config.yaml
num_key_value_heads: 4
norm: "rmsnorm"
positions: "rope"
rope_theta: 10000.0
attn_scale: 0.125
tie_word_embeddings: false
parallel_block: false
init_std_qkv: 0.03
init_std_up: 0.03
lr_head: 0.0142
schedule: "wsd"
batch_tokens: 131072
max_seq_len: 2048
dataset: "wikipedia_en"
Each number is 128 + 24 x the weight over its row's rms, rounded and kept within 0 to 255. Layers, rows and columns count from 0. Numbers have three digits each. The size before them is the row's rms in percent of the matrix's.

# layer 2 MLP up, 448x224, rms 0.0622, rows 168-176, columns 0-111
090:166130109117110133143106151170104169107127126142094124122139113116177091122132125171125157094114144139155099123115113174113154154140126103127171125132164133149135107144107135153128126115145152094091139144123097152121114121119101179163136120137182119162129105125131145119083136107107135128088063109098133111143107143131119123139170136129
097:166141139169131109181113134122181136104129098059125149139130134123137106169106117111132119138137130117121116153147144116132146147142171140100133092122110147126139143097148197096104160134144148120125117128164150086136135148138108128120119111100125125190163140132096139151146152097157079135131131080143136170089122147142120129168148100098
087:072161100137143164125134109130112168157128115177111180106170101124171097157125165129108137142090171120129156093131171119161168114136131139137157161125114097136134120131149091137097117133142107131120128126178117141105114142135107140147142083160149137120137104126113142167124134140184161102124115127164165121086111123113134125101174120134
105:144128126099128104161146083053134114095125129128151125151170080132132157090133133117123137119135109140131148132149116117127150133134169106153100124147156152124103148113115150157134173130086148130132130117144143177181150131150114144136124145108109147079146128092108109155097108093122139091097127124114153146138110131149143143184116110158
092:100093162137161122142101101128136153132109114146165131150124114090166136114142128143118147147123102075139123163124103147084129166110130133121132115093159117129156146086144124107098088153111142143137160114132111132127096105161095104156176135158113098148142117119098122105152152114131112121108152147115098143106129116194112163160069103082
092:116097102096134146169118154060099129129117129139150104148139158152084123191110106123156120122167137102099117126110181117130165124167085125131123155119119118092139121106128106098136100125143124138137110133112137143160081114153123147123133153118117138102105121153131122149109138105116096154126156157112123111116117130125181135130115153078
094:128105140126135096140158142126151117127101117104109103109077147105153168126168096137113159101159092141120118128113054073096095168142147141127135079137143120117170145125121130150183113101089099115094123091121098161100145160137203110180152142109149095166128114135122135111081151132087117146164130082134106139134117122143162121094138116139
098:148144151133116094170139148185148163099141121154128100152113134154154117149157146084124131122093131116173119139157147138096132155123091103167130134169131122104162112085105137078115126134116127123149128163148133123119147098111098111123175161170085098126170133095134134122140144110153144142136167107152137128153136134060128104139120141146
096:156157145157170149141122137112111128160142126172089098124153136143098140127090116135105117114107137133120122159131149103138128149122090132102115134163087116123100107107118139149102116137129112148157133153114120156144105129118150154098137136106122159096109159092140118190136126133149171146127133102111139140120108118151159148151120120079
# layer 2 MLP down (transposed), 448x224, rms 0.0196, rows 168-175, columns 0-111
099:089125134137164141114164099062153097097115135135181143117125119123085151133112150100150108167150115108112160139145116080149098116124127155121104115125118108101114143104150161100112146115130112160177116103153165127113112142140144076089146122092117144138123147163115114131184129125132127121174192137134126108112166140120133128134111123137
093:105118133082106139108144141148092163138098196155123108128104111132110142096138098089115139109093103110139143151170106149127136131153104103153119168143159102134149161158108091122102089137153124107135139125100125136112148083153141113103112123123146141097127146186148107094111100143137164111137097146109123101156144164130128086101095096144
112:173110138133109123138088156141148108097149151088150088139068157134077152113147099125156135096157097170100095173124117131105128112098120105115062109116148173107128109119111140086156143134097147128135095111093149119130155140123164141119110186098114106142134154151141121088115097094095128146131157136108104155154139127119113134147108135115
085:091124129125098192077138163163096126145141141143117093117142133108096134140128128149112207113118095148129117120144102146156188164136148110134124152144137079142125129121110125131163112113125105139133103157101113131101183111105123161091146105105130163138154151152119125153167101165138134120165107146133121123071137111137113117104169163091
105:129099112141078131119172133080121102097154170117082117058075111143136104159128140180105147120115114101122123153151098121148090148154132111117158108121136096116116122113072087126161115105173106117100126161126121138142115162118159106149146105121139127135157152140124107149152115123128138117091125109121171093162143132084138129138182106141
096:177120137102145142129120134164147141151093111153115153122112168101131162100170114105075140123093123148140149156127153123122095141116178135168180128137091118121105127156073139141102123135161116108104138145104115104136144143101139150142084112106154137095146175156143104138133159154132139097114097149145097135152117142162110166118092086173
096:138140107161115125147094109095128135132128146125147155177123127134123086126119102135109072142149141112082149134137114119143107079135085102097112149119155120103120152163150102106112181113149170144158140111154121107120089091125091107105124107156146147087108091126121102135154113151141153098106146137120137146133146137127130135171105146110
090:125106113137162108081151142085085102121120144099156135139132098168120132158090148135125149146156105113133186137094130155127091124104125130084118123122118127169098129108133143141147115133106125093141100128122116122110139118159138132137126151077159127094083150149158108125119139134064134142137112144110128129086095133178135149141142074132
# layer 2 MLP gate, 448x224, rms 0.0613, rows 169-176, columns 0-111
098:116126117179120099065132089119120107120149087102191084144105132112140121157148164197161127144153128121080125110068121108115126103069128107129114108112107116117153162127110131128122134134108133129114092161124104123127123115089163099138160168158156092123162098097086146150137133124143157143144136109126124112110103130135105117123145119100
079:181139157111114113158124123128147086118160147086141099130077165139095137109114084104145125111162118124092106167155120131099098086120170124144051095134163147098111140137139143109145138117094166103127120125101129088113123122123154138121145147096113108139131157110158096110113130091079112134130133111078129145169119115137124135118126133117
105:124099126107107161092131153127119165135122134130128098111155113164100112144117139179125146122080130135108124146110158156141140128123138112138125196107083114108165144133081076116114102114172100131150090183106108135106158161072117073092200093144130157154137128128148139151188144104132084116139137120125120110082141142112137117103121148076
100:137111112107090159096174142101121081122182180145077104065097109154113083164117129160108133110117150119111113141134104136167124162141126113140156110144129106117102113142091097140145121102155104128106108144126129127133136146098170129157111114115128144106151138131144110161147116108120129140099131075096150098169126117076130131130204137150
095:152096130101113101087115121118118126138107111136115135139076157099154127113135145108118135105144156129131136117154138136143106118094155167153144120151112131104105152183079150156156118129131127115076152092149095137121093150109149141139103078156125108144148154106129112145102135130109131116134125137098138112108116160146139103129137099184
102:124094169111163122128169163142116100121154158135101106092083107113131136100161135176140196090151101121140089143136120103099094131131163136162143117133120123138124143146129152123122094136126077111099095143092139174116141124135142131175168137092150097142114142143107140120109146131099107122160130094145101116114148156155158146076142114139
094:120114128115101112150130144133187129153084104121148138123129143111123132090155112178130123165150069113125128171157109162142133132133108168130111111131099118138161180137093143077102137145096129150130164125137113121127133131086157119104138122143085117140180136149128156094160132130139133124174117125146109121106149100164128080104126115135
094:097144094117108132135151126153164118132095119111144114112107100086162150124136104110163165104139154115125134128141110161079118147151118129151118079147151133136166151126146107094121133141152098118132119100123122124107169137136122137138152127128126106136121110120116158120101144141120084096128115121155095108162090117101137152125130137165